From a checkpoint of a small transformer trained on Wikipedia.
Size: width 160, 6.61M parameters.
Architecture: untied embeddings, attention and MLP in parallel.
Training: a variant of Muon for these matrices, 268M tokens, 8993 steps.
Each number is 128 + 24 x the weight over the matrix's rms, rounded and kept within 0 to 255. Layers, rows and columns count from 0. Numbers have three digits each.

# down: layer 9 MLP down (transposed), 448x160, rms 0.238, rows 191-196, columns 0-159
# gate: layer 9 MLP gate, 448x160, rms 0.459, rows 192-197, columns 0-159
# up: layer 9 MLP up, 448x160, rms 0.487, rows 192-196, columns 0-159
down191:109139087095123130085127115163135115140152124137099139138118106110127086132158149115129160103119137133103133133141148142138085149089167120161138064178149134126147089113149105135165137129135102097091119196131127096115145147129113122139102109118119140152129116123130115135097121141139118132097121123171120072147131159145145160177151139097125087127141114110161128087155178160156118092111098148114163153121097120127139120116112143144114126136093115129115127154142137122101098148101169
gate192:120155159145136135117129113139139125136129104141139130112134110164183095143134111141163132135132159142160122163109161059145118140163121179113126126132138137119130124116125107131124097135159166120129135161137132096173120162120120115098158125134118133112138157139132086103119145118139122076106116098136184102069068115105109130131133141122105134101080130097105143146118127113107109174101124120136106107129144125169117129082069133160141132159138108091124147160150147141145129085139120
up192:110127110188175160134121160101140138093090148116146155108106130092136081135126139178101149144139136148079130176123143094153151157091177103101140110147108107168125167135135128093147125169151107123154140130106136122129117142131136138191139099110125123157109168100116122159095127166104165102138150045116114122113145144098103149124142122113173106109127079128145141121116151129131151126124194162136121130110148152153135145130143147149138105116139134085136134112106103138088169140135168
down192:123113106120154158139140102148142146131103141142158093139144099117094142143115152126085186131167146102178129139090171112145096119180159152134145134054123103135182109136140171103148104136113124125176103132128141078089150142147134139118165126131115109119150098126120084111118149170134120145122113139122111096167184118126149095163135122152149076093140111080157097107132088150153169127101131096108140144073128108133193113134118108102119126164180147145151140143144157100144084138126126
gate193:125121123125129133091137131136118168121131141153149112126143133119097141114132141114160143146057142106107144161131107136134097155136023163122122148134096072186120145110160135111149157057086138109146126143122126129126136135082127109148108161119141136104119126119142144137123123146142147108112163130181132175138079107141150150120114182123133156154156107156174100145153102128157126137112098118108101099114186144132115122170150113135109146125124118170148104143102150132126126151162138
up193:089142109115129125149095119143086109090109139158141116152154153135143112142173138108130132117131097151102109139110150137163133116097124126153114099122129159110148137126120125104090075180136100117138133123149139184142113084199134139104108176107110125158139108117119147086103102153129126113117136158119118158102149167105127136089127115145162096105135129128083126157112099132096119096140125141146120148165123130142120135058122173141152133122093114137120140131129123146114117104064128
down193:128154185126112161136110075134186158100109116130133161128116149104099140149128141140108103140159115131102113109137176133122132146116160155110087108140137111166148181165145126151115184084150160143117102145118161174133114078093119150080126136081147137160144150136154125052126133102150146143123111109120159136124131085145092190158133114140157145123119122116138129144107161157132104118118107132147117144143125110100150122162122141121135117104145153129107124140132134122105146083108143
gate194:079110138146137176156129114134148189126103124149083164166116094095103153129111174100147150126156067124163118101123139114150173134135133106164140128126123111158129141128128153131116126127131117131135102170195113107158135129118104126113137127084115112114106142137126138101106136109133108104139130110108099178120101135109145104118126115144134134146134135127129145135135169126175110146115086152075128139120153199142148097131133145161090140124153122102146158106136131156131143102099110
up194:140096160099086094194069124041130116126138092134132125095179141149134133110130130127119132157110140111162115142094117141173158148114098151171093126137134088098186139092148118122155123137104139110110116091117091133149124131153149155155101123128125125120130119122148114153134168102075150107107109162134130173138118089113144166159106108132127147134104135130136157134126104122123151110144118116147128112153127097124122145139090157127148136155122096121157130143117126115148152130121135
down194:130137145088127136140122133128128109131094128172110162111141111133176110149094126181109102145145108173128139139128103159131174110111161136111177194125110093110126123110126153172164121137153117126095143086092078146139115142099171123104098068106108163079132129111114139111132132114128085099116186144120137122120114140099159153146124152150142123163141143089128048150136115118116124111128118095109115125127114117143103094135099117128134119130167144156146100122154142090153154104160110
gate195:114165090097149104166161175192127181193063131100121137179118142123099142126103159126127122105134132121148087159162124174121134109101127140145127156125142110123136121128110133157164119131153122082100121123138112156116130123141179113130107112122141123121107126128184116117113156124115149132118122132149120170128140125143110100089149082152119113116144141121087168102134138114122106147143116136113139106084177129117126120105128130129127121123146137105138166130146120099175138147127143
up195:142103168144089139126135118146108100163162123171131138089118108111121081158164153156155149160107149136127137109104148128127147109132122139115130104134074132143114124111138178118152133133109122147152112084163123133150137169082142111138120156121144125129151117140113173108134137115131118131118178174150126132176145088110125166137150127121131114165126141144195116145106131092126156130135127124124092114114111145131143119172131129067110123103171136098149143126108116106098175119110155
down195:116090170125141086130115117131151136107157123115113150179136125129151109115120108104143156116118139150119131118135150129093132117139163114125098132145086123129150178120120101142107125138157127131121162133143153151135156148121113130125136112116106162122124157114163141122124154104133115122130133130138151147110117101101185112126146132106127156156114110114186144152105134093123080099138125133099128112088184161080134156114155111127135111115148109100123150122117115127140131164126143
gate196:145159134135138149120118137079103167090120153109136179156107094187130123113129152139148180137139127087134162113134115091086108142128131133160147138117122153154097159135108118132099152164131110152108123153122117111116088082111131124124159132153090117075077129099145120126165073120116141145133106108112136163178149073134159111138169148109096087137145120093114132108129145116107149096150155101126118130093149085142133129113116136108105126121109120141154127141157144146155123126140122
up196:113128130091089093123171119148108179126130172114117156123134078134153130103113178120110129140095167162149122124132118159115090107151122110125138155131123137158171103125132117105138149145145186127123137111129115134134103145115127092122143112121130081110164151112158159108075123129144096135170096112104137126131120128147170155174144160136122171134146128135096152118131168168077120139089146122123142117123134157148100158081111125191109155110156116122144106139113099097133134131119132
down196:108138180120125114088112132116180153133120142154140129131138134148118079131093076148137121153171145147123119156134133118122124135138186116121128146121101127161109137091109178121177133110115083118159109170081095174133126128178143106114168147086118114116135096093147129120084136153111134120141126118144089147146127131149111143093139146133120081094112116120139115142145151144142146121111129096104155152057136126139126116125086142111095150117140142142112144113166123137138122123148112
gate197:118132145186102093119072079162144163116116201123110103127116164137140122107077118131124116100073126122148090163176121165087119097138144135122132119110124101090146145151131149099105114122124107118122104107144114132096138148120142140138147122155096120111144172119104116078179144164117097119146132152140100122113140168127116101116089099117126162131105111125111118143104124169097112140097084151108151137154167172133139101118154112124174123136147091162130159126130101142096109126113125